config.toml
n_kv_head = 4
bias = "none"
init = "uniform"
doc_mask = false
Each number is 500 + 50 x the weight over its row's rms, rounded and kept within 0 to 999. Layers, rows and columns count from 0. Numbers have three digits each. The size before them is the row's rms in percent of the matrix's.

# up: layer 17 MLP up, 320x128, rms 0.225, rows 78-144, columns 0-63
# down: layer 17 MLP down (transposed), 320x128, rms 0.218, rows 78-144, columns 0-63
# gate: layer 17 MLP gate, 320x128, rms 0.221, rows 79-144, columns 0-63
up78 100:532401546493518426472491537548484484503470524518536563600485481443505407558518482439526491405529448442449545538463454470564411482440557451488517535508479534380509485502493496455384553497418541
down78 098:427534512542503452445437460494487608483486487509603526518577432517544467588517507481501476522439499379528504482514540503392505490586429600428456475554560528574480422513533552485554548487491529
gate79 103:548519622530509498528436473584515518575537541427526418486574538403504480413453403560559543478506563490493513517414440633452458519572561581435504540529441403461599446459535474528512523469580552
up79 098:466489589411474535456462489470438534449601423549490592472595524443524451528529423516475532468450483384428470486538486491410512540490451501476483419522507434503533528478575463535517484444486557
down79 100:500529490410486516475540518440502580500469482531532507463543473529444473512523500520540530452520573475484543523401400514551427505552487423462447470512584503472561488374519558582569498501489526
gate80 101:536540525425432598564454482467425577571461558570468474429574458483392574535548517492476468510472511569605526512503437559534576613520519417507471527569449424489494511552453475537610529577486456
up80 103:611491394483492541572489480486497526493474586508514429597467422452465545475474485466525471486581519440579505509550410461523502432527534519522449525500467491535554484499408512500542618437459460
down80 103:461439520585417422498560437553589431550457486556402526424493507519449490493529551547511446508502457491467474454495571473463525534457591615515504477465456449438398460455527486484474466487490463
gate81 093:504561508554589493471526580528533533540452471435438506470510505646574443605518435543535495419617414485498432547515499480513423491508496421435482536530436528451528544452488543582487492392482482
up81 094:542541516522526457428489511496413517573431405591462458576410533493587520626581476445450462490583544457455519559523419552517464486523477422485582508557567440515538522410523512531463544384597519
down81 093:467495450569564538486459538435525562468555500352578581472478506578513505496411383530571499427545493554474529500404493553475555489543521522549468587526470510464476512577501604454424475456428443
gate82 102:471396592483472504515483507496456595451381551411563512450528494521456520535575519548498430462482500499480517476475559552446487504626477464483434496466557543423467516445502572529533512424516549
up82 097:543508386487502525576542452475461497439533464540477511464486556539576547568557551539544548537491577502552544571526483434525554474387530492510490582510490426486494441428448404497441571587429388
down82 102:529557479577457519486564379548621551559526460479468554551506433434537439482521504516503539544572516522483490516442489419419508458495506516469478481535503546448505548484461475513446460507463466
gate83 112:516441514423470358486541509567516514449491501453523511442503448603472477487501503435465481522418454522473482552459490461443494457458443476427535511544396607586414443484445613454495405512574564
up83 106:521509466454478518509545595505524528480619559512484607535520404458427531564512432450516429493478475514509557519555526474523452511515465458505552570443414551546530432496498501449513484440523509
down83 106:584465466495610604497536489488601563492467502439528525532561469448500532574603545416481436525515465487535521550452444447551521439546472445508475544525535465474545572579561476469611530383463519
gate84 096:478372574373538454461537495481498547494519389577486578543528506571534483559433588419618500440466536538550538537485496557512580511453517509417513546548469418460579564470490516437466594489512474
up84 091:473478600530471458510538582481508485476610540488531554484542559543602542489529513500551470495450414404549516551514548575519508570525508517505544456595504445519519541543572499501511540480428433
down84 096:517471511520488425534501516505566466566549534536593509488497569472408507560494574543424500518473482568493593511500491624498587443573526507354497443502532465538528490464531507543451449559505425
gate85 098:591499575466501554438495434498449486438546504569514452442495482533500485530442506589547514530462578535462476562391522479447500585505517483504499452526536564391516385534491576470455494519575530
up85 103:535468561473546507464499485480509488454464536519550536475529479508537451439505543520498509474452535543408558504481482443497529518357540563540652425571448487476533450497500540413445551585476503
down85 106:456545505454426574463481496538396451425589569457548466545517522520549440388543430548515486493469603511529528479499544440525420517463500474437554473539526498421439503529507545512578487568470511
gate86 104:466472527512529520510508580501525552543484536490568559441533481450477506469523406421476487515448554518501524526473502531582481489434453551371406471540635534510487511437552527437558528541511309
up86 104:467526484469502530455492452546511469396547487542491404503491507473469440421500524553460531501503471479570595522565467521496467507444438465597570498556531500577463615448490548512505510387546469
down86 097:542515613575456528543421544533558564530515479463469493460471455528546496526424507453504514559547466515406410454450498505530517518512555668514519486534566467456484507456517485497527484575490435
gate87 090:476473537475517459476489510531487472448509526590481462471417536495491536494461544521568581472537499558525466399483530500586531617499565429467559506539457563474566478404421548571410463477520412
up87 091:499536466563487510606430447412440463441409594428495532466467453513549496442460533470473513529478525482542560580438535582503426528432485559464384496475482516448479531535513457512584582508482484
down87 096:507523539475528581416584504553517486503475507518434504381513483447414444414405410520444518329616498552543591518482531454474560448484473538437452426473480474481455423511560471491536484494446589
gate88 096:474547512514528524538519468460518501543519574423524550497389543447568561514553519443478402415438440502439574518515502544333543544497566527541494501467450460501515531447558422544449416598552580
up88 093:552507492508504411577525543533539425521456506592436482501550573526411535551586554568558568520527551429448506518469481512573467396587436572434451515510523531478498498494555537528515434520468560
down88 096:501609551491550506371511538533544522466323452553559560481548443487480499495526497487483527491522549481504498430513494525423497452434363419442399529484637521501569501520561495545478498506488473
gate89 102:482516540469598526519503431530462498528493530472581513550464567541496524561596544495522442429518482453523456475525482516500452508492508465496546559489487372478449556465563460571482516450528493
up89 102:580449605505539415531517480457452497485416580451510517449471518589471481495475486498527465537527490525491517405496542472533476446529477540562416432497555456511487480466561513482568481420531456
down89 103:466462506566497509466537521475488509503525600579479473480430496448617548461527497477447538482506391522500589492524518410482477499516527566506457508505527446506430543552484507464467535548492505
gate90 101:542517512468534482455487523558457487455530483449482491388394523404508539493502534454503462541471444445501437478518440426507459546426398477379509482498510376536530505514478536494541523572501511
up90 099:432578535515539494511488527362375545514384517577506489547503492622527476618436498566490537457580429606479515500589417579485491525547515473541511556567467488558478488460560546545602460520518499
down90 105:508602504590437569492442554475505461477470502535429541462532471491450503462539577415545471502372590543595503536490535522463524533422427563487554416407490526500474493518501439559461515561514413
gate91 107:491484470444521579461409431470460482477508436561468450579512496467497440417589492590550453471456500514546486480493374512420523548501412505495525524466492574588533532455488444463516540449602553
up91 106:400472555512501360512495510507511458511532509563645516522462344523474567444430384437464523511539570491481556463500546556533434527588545485580525530519506490476532456484439525486559477434572540
down91 109:496484569496526508480463493528472416443463544531492563409445470521569514446558596477509499471517399424489599645500551513492433496452438516416545496510533469423490486502450580472423504477491468
gate92 097:478542488547554572450517462526465531513534552515529566479484540532456517358543493411448449492500517484519444456479550412469416529444418512499479574626524402400510513489531542492589645463435579
up92 099:544490546514520518523499427543558504456493549552467532511593540554541528568570658484487469456531423565513470496469540577495481463392532489485456486492436611487521445484485542557502408534508499
down92 094:449450543483525512465509490525502501528487464537465435443549499523501533469439490469547536524514517571487576496596541487478567455523586465446477420610519555533538481554536513438502432522568489
gate93 088:479590620535545502454458492459432513567440493522406556446516492566473466523552597522481488582480546432481553550429475566548560600472428435541455442416531479460489459496510464549441523523515445
up93 086:558530507443470547529526415441518482387489471507588462510497441459531513534461504435496540430487507548400466483537538465511578499479534465567534439550355496452540474438422576533461543488537567
down93 093:505382592514531509371475496507649449594576467383500503500440561426454489550502511530523477549513473491586466524467460556490488503543428550486558482488477523484471547596484444524516445494448485
gate94 103:470512444462514512523493469535496438509526510448496444578386483518587490462556496504546513588658474526446560561526480516443421554485533512476446521448484462481536554529494432496531470464474524
up94 102:510439478521456532486602535487528581464446379606537483516486400533500520531453551578476476493414501495535510578520456482553519477461494462553564520492555613472523525456438483606508532437524536
down94 099:488486594464513519407493471482551488551444514544453534530475483505552552591438429546414476463479502550488486521535554520449522433578500492491518507504520501457611526514579473455504495545559543
gate95 101:436490500365485524496520448462463562501461524528549545535506532481518537454503459413489474381532503535557540476552512591473490515466569614554498482456530505490442484492534550484527564395597525
up95 096:518416498536470403475485473590474479539523475501563558549573469432439513502417476485513492462534500519401464412528556438426504490531477513480466442490485533526533594456593485492468521589520470
down95 103:484507480521417440558506553490456478565586506459473509475468486546454489554486509544503538502561495521635393432550411461457474543406485510536455532612559469463534543498454557525600565432492429
gate96 097:455453458453555458543429518589538575528485419562426457517429563554478408464512443534524494513506426481454553520532536545480441467580533428442517519511468503527482429447416508475442552456490490
up96 095:475549533360539467527510507547466415507549511541497504503470448560460461504495541405503598516408456430484484496551531493483489495481417589468456524518518430566526456545455539449458476529470453
down96 101:518510412538475487555531500551501528507613477509490444424524493594476558560608498473499522576478487426446418478492467452443562494512492475531550539523531493493502458497580524498627588504524480
gate97 094:521590507406427513545477481446489492523540514482409489539493494472526459529540516585449496507533527506464466522492404598447388467431469567589526633573467497516471495470508489554564492535499528
up97 099:534524521563404503498386460465516528521482548528595486510522458482546568482484427452586601496503567379455496450632564459521544555452535551543491498654507481462496558503496475491499573548495488
down97 101:499457519535481519555547433470526575466501607436497462505449425485498576443473472507575597401473462430644565469568523467515465415461527512519555530523524433538462555647473468480462415440429575
gate98 097:541519484481432488469521502534559468469592579588523450587476429519548446467509480520462482582537431549571532517523479595521430496525466520448468621526530543464444518421389522615414488455527453
up98 099:442504536371511505447449502407464494534465480502536421513489416435496508508495474435412622560509418433497414531496524442539510488454407594592485443496542576576512498505556608445487552521548609
down98 101:497496502380493555462503490435510519420473478480522423515548603401507444468501554619577499597406495529544401520595500481568498432389470571498454479464581536543486536484553543496499529527535549
gate99 103:486582485457547472452432555492545450497511540447493387501537544540494536481502628471517512461565494513541593534551525464509432604466464544429598661554410524407446546475480479450543574492429412
up99 097:495622450476488531505465529573496515445498478518394494418506522371451525479551499504486633481508528416498523474540532621475477601464606488542581433385534513540458567504529433530514493523447506
down99 098:507493526485486550554572561456500483509532475448491641475513464479446543479421547445503486479522474507427457528433532524600484500490436532555524401492565433465457462576483563495516511424462503
gate100 100:528477487530534494552456543461474451529495582459475463563503442551483518528444451472575450471537432436532484599546498480431422489514351534488398406465528474511558538538504418446475476499493456
up100 105:527500473544515550522475546506510512434498467539514495566477486503549427447435562500473524513556549536442510440504450500484439556563427534513615553477426474500461542533484443532471478537513514
down100 106:456505525455495561489424486563583552463524530479463466479584463455494486566579522431507483478521524458433544418559576509494550564541430431472448455584523480502480484538472535586510541539542414
gate101 094:583540490466495537473483458388466462536525478467512477499534477517500439466464470436541446454477440445500599429549495497483463597495548530405540507551496658516494545474489497482568515543563451
up101 099:463585560466534578504537508456427532465527516498466493517514506539396460447485530520464576629469477478542534421461535566562474518468500493496450509514505490526478481427519401379568503460396533
down101 101:456473465544538497545539523523475494472437551481504488496583483553470536395483539503465542550520486512510510519536538472486452506544460473529537492570474462544487496449555490573441547462458533
gate102 099:491520479580432532464498539553462469445492569562397513459428426499515521459500498523550577500574509504545602570527543459491498470462552603472508542432483459542586577540499488509551531432495471
up102 095:505460484509448448553534490545431479483598538494502508492536531446582527548545615541474528583506504522502527463430529502391575422441515576620569540549412488494410523552505537537564604409496493
down102 099:518527481554508511477576594518530567531537451521493588447433501515500496583507477540450557498532486442509565474467497399435584511503450441538549448482513491474427434538572504437491471594497501
gate103 105:458491487431442501439524523458598475539542490605524453435366519485430435477603532533501524557523502444457467470482444410534484514515415508496445522593443544513461450424464533572433528483611468
up103 111:527554465532519506523501552458518438477579474506535516505582579475441416505494535530466404409557503552405408453435455539572474519469574589555580432590514411609592461502553421502485488496469448
down103 106:539464477424550485511607480465553472599503444568431527498457487528476466517458406582573471549490466487500515525488489422544498459523579551451510492476546507506494443504569473521494531483549463
gate104 101:443543431486425545425624524447503459511421564412471505534510499426506529439429509505474485438447532556549586551420449481482458567559567473456463411457385505476594498470509547514439475431528528
up104 098:541464552526636453573421533580477554482473489513472567464476510603515530514572508608445529418506514474455484516501608452570495531463472441562585552530546550475380503574523545502503469487482475
down104 100:508457495440518539536382526535427583539490526447529546495504462506374523449452365464557492523494462370503589510496487527554447454551489562580478498442595446496469471509524459543670477522452456
gate105 094:465584515567532562428538534613576516499488536523482435442513553417500467539544522498543426524500551553541475495537469496452538422529498487507483430508519457488519535532459531615599411498480428
up105 094:529461463494566493411451553535509481540459549522545412482524515572507561488538469608460469492520524505481517492399483453545488483555509464512545628530538540487460407452510578503499504456474541
down105 091:485552456494501481561541580576450454532454486372509562453534490456449522409484454369428488477444466541555483570590451535467541475583420489479497538468585457490492485512602508511458462483520574
gate106 098:443524485443551529483444513485540489535450511511568472557473451571493405512475449500507492420527546441490489473596477439385483544449593472458435483463476510617478544445433543528528600496465514
up106 108:499431441538527476536454578471461494503453442486471494487491576536350480554476519428523651470481451500555430468531519482463510457472513539612484458508485519511503501530422466499485529551442570
down106 108:504460492546487559481543463481428427547502514542540435440411428507538564483469442565537515457407448489452483575335505476520478511563503456437390526519523450440427581465474484496460450566554466
gate107 121:467559585544491512397552475467541466486564507545494558508481427500457465509386534431518452412441380388547469510526511545483523566502386510490502465459460407490426531481546495518497498561526527
up107 119:522484483545519581522434452533482477507486424549551472471493459429511565456446447495518693531559555447434544475481457519560517499500509499430531529520590546483601445469462546531526529590507480
down107 119:544483441445477433593454535490537495527486530502564443492536533504475447543525550546467456580597541652473465528450508503536482453446502501460487494545499444459524505444481539499494432448559482
gate108 104:528443542496588457474512411395579583529500484491456551436493430518528521480469551430612491512413433465482542510428433514536538534501497406509471484510473402450458516563466546528509492605561545
up108 099:563560435464481552492551515445475555542524442527530475567451502513435503468486432475572478522496453491473593593508492435516486465394439562480477466486528536572522364493368467488446460406479439
down108 101:522473447453430590464466493570569520394602457541467498471405510566556517422510440496517468431566512500523549510482544491494388482398503451463519543525582502487528521558508571399442488539600465
gate109 108:454488415353426498485545488562433534492512565494496511432474515495523550447536546562468552487431449493549542505449553504481570560460507459519548475572494507467584549458488586498481624459504529
up109 112:459402391468548481496506577498512505464543442545458491517513528530452442516464414591539453535503492477494550485493606443466476524536512486490552515453402465519527344439474583557433450570546487
down109 104:553581489493517495488434389491542516428486440488540478504393558595520452555555608536454436519441463430522439473506445542476464532424469479513530507523518550477467521491461565503490569562516465
gate110 099:529546565500481434411538499579665490471471443523514486403482437552460472503415559588472523473480518512539518444535545453419423434435526422556511438519523495521447521497525536479559452527543502
up110 101:455532528521513516515394575504448425464544539440548561495488437495473473497477502527522540435480513458538635596495524473537520521517416542570421494475479598496556404463414480525540507528520413
down110 101:440461567502581577499411474487500557527482442520393468388604579443457511512491441463496436516425523446475504493501567473538401505519506478490520587500501493551522511574427396519549581502381592
gate111 104:482501453459440608510493437560536470569481504471513453486486528569529448521544554557468593483493495637544438470506521567561498478517461551515425514525430481420500530515490466493477465477482529
up111 110:553516533493532428562481510501520489438488505483598536422459560495501486452531441417479448436428529486510480641536403447528542565467525507500509519448530448416457393473529466541523492537558499
down111 111:503519472440579361466473525481564503471464552403534479491527457549497413583569525572488513542508499512471439584486549484494465488484486472505489459491511474499480490561573531466431465454484522
gate112 101:554473479416591439402525556524483583488495497491464531530550525494481478510580528526499443544532485628519484523453588477555498533515427469573445539499460481481506443539489586521380606543544527
up112 104:442545551576572501496544534561478481475448479496527466482564520438383472460498525470515494400507428590473480552439535541528502557508435520604547508463550480551506411492507522511446540502520623
down112 094:535486395504473542540496564499526551493560527396484465484549586494507453541454478471512512560441538578522533486469505468495501515498513511548432525540506425477529544454457429536580399483593465
gate113 095:511512474556495523478534501478477409481503467518541510450473441423447496393407446452523514486461477542472527481555512528440521538514439467619468432543458577485450525478509499539515502461475504
up113 093:490551583561489538508467455497607432512529422454517607447468538500545480531545470522536519468540490551498481555564510490442583525428453485404514488493398562621436489479556418476333474504513488
down113 092:403520437571411423565436430572398558571518515527524462486522538523445554559451514482482569466560420403454415546641537482525525454490598537380553505496534401423465498527509459484520434537484495
gate114 107:497508430516399526534457511521401576455466554518490486443554488541411389496466464485448446529407494492527504461548511490494479522606460571468525450491528496468567503468486547466620484416420446
up114 104:595539489484550479494480550464444363462496519536380469514537490417563580473519536558517559609522523530580467433488557536441434466474493544547481582449478494588496464486462434569523414512456486
down114 102:511550503475591466430512479547435493450456504472557513516454565447432565594446454589488518503449504436537453464535482558490472561451530562514460523469538528555579487545547560503470493448445490
gate115 093:469420507530466571484513526396611612482500377512465465479544509608513543411507482591455547464567578486456509483429587440438492470520528554530609469547518515593406581464533389538528478525540457
up115 093:500538504565536491567487574443472561467444446523515514527455479397515552461497539474494407480536498474474488437565489540451557486532523471536565482492528555408438578539459494547486501540559484
down115 102:471521501446452370365504454557473481540519569544551549512479616517588403433496497488525494552518461520523525565467455537517514477416487541509502563485496540520496474486509591495510443425552477
gate116 105:548515492498469560508504378400537455504473518518542427445582550526476488497552567477488485485570479466505479446493536445404491488423426532441514512508447521472439493571506504442433504412533448
up116 097:474500426496450561504558627480516469516485540590497529456523416587529502531506495549521559500450549432434541504521504504497499511506613475512517508511479474583486617554465597506521535517562557
down116 097:471458364526433538531381538614505535424431475495522495509435537468500522550493551523466487517514428503600563518418486547477504495501527512556525419528526464489447561446433496630502563514473564
gate117 097:469501510478589495470437493482380565507489522524559455511532446553525467515562525549516467486487414536480445397475446412508516654571450529455492489401506589524527556525490444521508490525505505
up117 099:485504419494561579369423469488429476526499556418500488463486530482500560457515654446529480473444482540496461465465501451502472513516537483460538438506503525543524514553459533453504541584451486
down117 102:456511480536592514447472409568581503510395528510481412530575506486530384487530494546448438496478435544508569463458456507430509552497489503461434422599552479515525560581461534553500551503575567
gate118 092:453472450570536493416458512513459530407572459516506521466565555541517595520563548454511376486482438527567477550460512571565464484462416515574527476519491502502501515459492469481512490398459489
up118 097:579450432598507536553434516487507433435461465484586574533512490481528574525518416556502468569482472503513497655462468529507456528556402544538487479475519495563549490516432504443448570497515574
down118 093:495475481495537416521440604468485523482500526444548505502448571527450438337531625464507532560511484485597485547505562542536458593522447506404434539527510478541530539477437516505491506515456477
gate119 100:489441548490493480450501485478565476486502598430443464436556439537516493394450479375510460515451512525540472561430449583512417485523544572526629463524476494526533510411498436494562511403529520
up119 104:449513414468446545479483490459541445460574516572518482586470554451450529581608435590491504550593498485473579537513525473458532474507519521465507461466532449410474485566527496461436563508513461
down119 104:544475502479508511556503484505414399473622547481421508526548442541453471505495557504503496587531463566482420472525506449545540542551512490421561576472633506505480571477552530507591470461509567
gate120 094:468451449515547561517525532555446520566470453458546550513453396485473494516549554392603522447540589381483419506470512514447497507494550503442583503457488506528551505444474627493460485497499539
up120 097:610538477463448495462357437492425536481464430531444537431454435450490455537560532628546560444553591503519494433418515475529535505477536414518613571570472571493495481498514447403453547457528478
down120 093:565416567475440622559536458632488471487470474451533486403536522520485458524451585415490464467523515554468492483515561517501519457525366532544512491365394528472546511516575490536504495521566544
gate121 099:385526502475520569545522477465484543536641509459475504468581508603447426503570563511487526507558545572479471404503514448474413517490406484509445526460520549431561512482436489524542389552584497
up121 097:509538552486500460505488498499477523510532472481528414491492452508589478481564525501431493533586499439555541565462516478579515411557446516489405521481449510478532556493526448537597507536547484
down121 097:471492496458598498480609450486511437485534515485520500562472574490493546494474441506497534514458482412467562490546498620435543547484538405488483553510507430561401501471494483483513520589509537
gate122 097:524584487410498508457472522542449524538536479472601465484449462500567437477497451473513503449560452579432464426497675555435506511490526483509496478505483430434500540429525475437492501406515509
up122 094:546465509483536552413535486491529507592493477466550508553479445492411477474482422460465588534535536450483447406505436567440398549517571541445450545512554498567513589503565487452465526508455570
down122 101:575431406488552469518470471611518589456439447448460538430433540481380568570523490565483538450569563501499517487464444571528438474539403411449496539523520463508468518455589537507388481507457496
gate123 109:448537511514531480513441491591462518438460483498552546447445516527563462453521533568513549498469496420508482481474569414381465550432403464513496486476488536553555612496495446526514518418548384
up123 114:572596501511575524566428530514491534450482481541571524521579500465461484386450515533551476516510575500417444538547427471456478476500537517507515452449513532373453494577472708524525514528410604
down123 107:458517520519473502424384466448481495463601515478422483486430494508500475494385518525413529477480518463581460503515472506597530536435571456449549602524534502510543530496526574387554551516596475
gate124 096:467480521447524533636604465466564558513500522584471483464448375528555450518459465437502465488595473522496473543501400533503494474505442603555526482495456510461497435542482437500484515515570508
up124 090:508449599416417499567428522454549528481536475613411445475505468563458415515472440521524496409526495421554538447475532490553418530528439560514475423429494532462514396591530471504537525489538498
down124 102:447466489501469557455522449466609530492526459561496437479465576515465457521458589510466553496558495594406529498425503479579424535523470485459491538545522487545529557451490501460561497517568453
gate125 090:542480563558543469542542464511402607519492511515480573581523466547451447403469483474495386597453529425507468509574495447541537451520517536513532454507498572499586588564534553482554522447455514
up125 086:494562494515583566481466458495561479504535499440491483458481480513458418526530514546436485561602534579477561608435590427463471471502472423432456527510430518516455460562569495400512555470511609
down125 094:482462508440515462534518558519520524483463510543471556516601456527518548468434557415595551494474554453571466488563422559526550515547593551457532467468481548514469587492511571453533554513553562
gate126 114:472485576434493472491489499497604489471476494520546452504426451559391528539558572446422568536534449486507512589412496523522437580463539525513523478529468448540519566494533547572495461479571574
up126 107:597531451502491513462547496464545521595498532494524595504568551498466539470588491505541497500455514469442508540597519439509452502406421479447589540473521495584557460615476483469549479409439498
down126 112:542453582533404504501472495598460523547436498454537545566435537480474469577458446490441480529490589491471442495569499525453444542478479418442475640457565613500449421574427504498498410477546452
gate127 097:438543486512521520549575502394451484446486521525443537441505478582462500550505516455434510513541518626541573585557449554507540500526362484432333534520493516434469566455474524513499506494490544
up127 090:587515417423475601486607422544565509527428495561464532452660517473458565500451503570455451520444499498517497496557443480473492490553479431498480498509480505477461542500599537486572494504515491
down127 096:415437498526468483481457393541488449438530489381461500353530520466506512484552531514536437534466497535409501444476443547481545549531495558472484547437582554425509508483493403495554527511631410
gate128 098:485623478499503549408500525446439577576495556463450424455503441478466514441515582425572507642539426529483573549583537570496372527477524460500494534464539572480573516429497464460454566529517478
up128 094:583538475393464484514492524399483493487469502540560517569510380508502489513390439535471500523474546513467582377595550490468587446497428521473526500501462528516576533412386466542604593518478503
down128 096:467566558456532549473577470572542504361427544566519543580429539565582482423476533432549482521466465522609460406484452550489429480507509406463545584453485549414471499399503534518525445481436501
gate129 104:469603572410506447478506381480453478447558513449489462441485508567527581516561446533575407569476468509533542423537471517440601498573484577523391430456407487468461471465599451461536537517464437
up129 102:423505571505439448590506510385487513507495559463541470482491474555435491581494558547541481480448485429583519484545464579448441495486508546552564478506533411544570506488580534406557513498455440
down129 102:555535559485522534440531469493508502545542469523482541462560351492464525421558499484563488508498413442496452481516474435541568481544507640593449486503579490524513477440522503456500543461384527
gate130 100:535513596395596535546398477486493573424516383477525520494538439527526524526534404552521497501518512506554468532436508600490480560505417626459470528438521511552575456451524510507522573565476524
up130 100:551555516522456450514402562564559592398485437509504545415439486493518415452497516492519525532493529522537534452514553456451470457587442563473481522390514440473510533539472525577541532516537539
down130 104:525422483541445450524389527460488496489557521447432589524512460424349514490452366463416530535506487492437489513501491564546481510506486525406505481451518450530597465443442521568506548489529561
gate131 097:548538440525491633514532509552485527456549566437534468365479468510439489456574535549541521536516467455512580504469538585433488604570561527425427573570553553476530444506534470521539551553524477
up131 098:477503522547483465497457484466538486473478473400467512549584517519499503468487547507501450557418589552572417488498615481528533391536551507548451486614509505534541479517454529558452467474593509
down131 100:458558526473459484414531533534493479608572368495479502463500504416557544524511489543501481436469505498557434458525512493540507478591573439433574550511482435528483487559513509377490488562456520
gate132 102:516526523495467495528545470537461568501603554481549522526453501472419516494541562380535526486519494500525417435429449407495412487498511508593480490543504551484446504507440519585562495384469456
up132 096:428519562538540495530539538581597481474452462482490452394486470551490483480455524527532473465467507416509589474518492585473517522505482536525545596444522539476404411540570526463516500539537555
down132 095:492518498441483439549537548481489485553438531463553545439526500573471516516568513573498470516551502479526443508488454476530426495477439452369449480487526452465543533514432441545558453415539478
gate133 105:529435500444506502509628511498498458527475630396500443548465496498522499457517529362533541583422443463554439568532421503474438520416502484454503498568399444499469537409483463537519496535500547
up133 105:533441505399375449524466507519477529551454442516453505518488586454477460462565546518474519542484448357583467487460579524593456527437500560417559478492553485567510443484529498559510494506465548
down133 107:396541494512500490484565481453477490436408482470577523471476480573575491564383526484508521493495435448568469546438504478476503460552614426504508528408468547489370482535498458530517570417494534
gate134 100:415527595435515548516595426427495563503546529532494494497486549478443473475492416527565627499441536469502437430510530486463519493595500458429543517427446487509501526500478543557457446444532529
up134 098:528443448518449524503496545477464413489417419528363501492520530472479502559447466633531406423493477460532431506433547526532440533461585466603484486493494471491483544479517534603538503573465466
down134 103:558502497538524529526476424546497512482379436498521568464439601448565475441545479519557540492497579457594601592444463512501542516446508538472523493433528490559492540519465610515566529430426403
gate135 108:517451494477482360585588651521520490488459574557412591546494556502542416441470547419478520476559493521543390455527470454433441549624561525520516584502521457552475474536574501535516444505512526
up135 101:527483491519508511515463516440418487409480576437493522522417520514451445506533529486433556570546541498424487551574550413442525452553563498433516559460482418444497494432463538560577437422549534
down135 100:538497497422507575622519481497649451460570532528456479501590526542554461485601522487489432557530527427509494493469535473539423489503481454595519563579461405560496466479548542513558539479464392
gate136 107:447512508528536542373523635498468489448462521531544547500457556487510490461550433487565500470550540474485467481432556477521443500501471533471546505555535424505466433518467453498467547473593448
up136 104:549551483441452597466506500363446567503582495462515490506509407567635474522556469522480516452474507535491491491545499473441519415502502469481462452484418558531463475514479488463491571445453517
down136 106:444484482573495416436544539416468387455483525395527568475455531448476487541475535543469561530488553588487488450510527434438498452537483489476505475475553509418435519498483523485430466491535556
gate137 104:385496478508555575487458477548526492516357536456506529406505487580508507531537499470503441486424502532477471592536542530522545541528481563450510526504468487472472495446332562503483501533650506
up137 106:532545438546621451548477505434596499456439542499481598531577605419447543424463456472487430525549486530465525454477519534465432572499519537467434484585505529539489503469632500551603435514530570
down137 104:448518475516431581454558512547601431463526570557497487411565412491396564507455426483445511565507470477463573457423489537476524456524480527630487531515493472488539603442480535369458487376473470
gate138 099:484452492470520451539550507557553589566510542459531517501544559498512451482525521429457543497503529395541459590500503434547556681442505523492509458530439467606430520397545541525486513509510478
up138 094:556501528394483487545448566601363483521542429464524520583417521593557600453446569437476476555511494578521451466551510510502532468525430569481484520446480541504482470609499574528406468442555466
down138 097:568507425495533453635489520474575440533460476491559441417551478548466499461441507459411549449524431598519555550433569555584530572497441485491466457503451533491522567478539461460540507461499543
gate139 098:487528577414522444465338516529474521547528438509387455520551465454556411419518505537478534488515377570554432420549526566531404497458392482442501566474446454538520534480534581481504456532552529
up139 097:519486523539586566529452524497513476362444553541487548481546505429491536437447566460476536426494519508488574508520544502512544481512458462545477515408430516532431518461458524533486515513537446
down139 096:487520537548496504500423526508494489581484540474527572609508640510435561491507444585478544467530535489434513450501508494483618402476570478518433432547515455436481533548417523554415543470474470
gate140 097:565473506521569530572445376519476457528409415497490502510493473584468523583598517539550448461489432494580493460520423541422472487455403464523480481432516492467543543458457553520516458468509472
up140 101:482573535486551457548510557554387540557561523498457399506523451558587396506517512545482499631580515510554533577467410505534480464497452412528530454548590498483470442488530537447437498508463401
down140 101:523521411489447380493564426496495571467560424577541508521528487576482461491576516540460463500470593462550482373519455597492475559484571470501477489536452609456557499526478395498471512524483545
gate141 100:465456583469500467467451423468511533426534466548479467545473537579501446592634457531521401535455437565557453567514442576427481523493535578553454516532493573447574451520523470529558556367500399
up141 099:437574451457541441594397432524497554615470512546473501400536539521530424480466503522613495507504620429552539499495533518504515530498519517452672520465458492477550543609469500448508515500495485
down141 096:633535539521442395624487447446484535524486548508475485480400449537510480487603580563466439462509557496556504470513448542457457467501580521547512408504548493527533469496481498467451520492561454
gate142 093:571527417507480594419518500392532466579481585468410564526503486577463438467479551553473527595482488515478487493455433550501491511536537536486555422522553502620493465487540474504530466553566413
up142 089:553460505473499528520380501517529613447491417500524449561511507539556494432556411607464532615525506477499449533542451538530506538516521492576527580565530456550566400532457395579514534467426583
down142 089:549409533466498527472570481526413518493571572557491521452527521500481649451562509452498442453555564530472540491465495465462466489466467497563544517428547480424504567446411523503486595405506541
gate143 098:503497556487446542570414552509561537439527493467517428439527595533468479498464460515555509425416440509605463467538558364440406512445617511475501533512498431504453509576449451531535505474470479
up143 094:518556544409516510501514532519495438516420534605522521546471454471492546517565495479447511479558491472480478579500519458486427621509518447416471466546431574449441490572534403470439520540442453
down143 094:400494555494546575499419544512460468569391521484453432493462468574503542432415421516501512461489448429411452462479547526551454474423392589453572503480623422456554446512521577498501431426500492
gate144 094:441533521482518501551594543467496472498528505447423582458476533480436607412409441489492489513433528583408481534589549491501464631547504553517509435407461417439516541490454442461495499504574459
up144 098:591497421505506489490476389476551398525519503520415517518474519441570408492482471573544587539468441505545463441517455535559537454528499510481569431569568481568470455522531506462577508499478500
down144 094:426477562530528492482480507480478473525495487543489444492538445497476529529480522460491481530509406496552564534504539417465512550535576526629515524493478460559463531526503517506353607517552503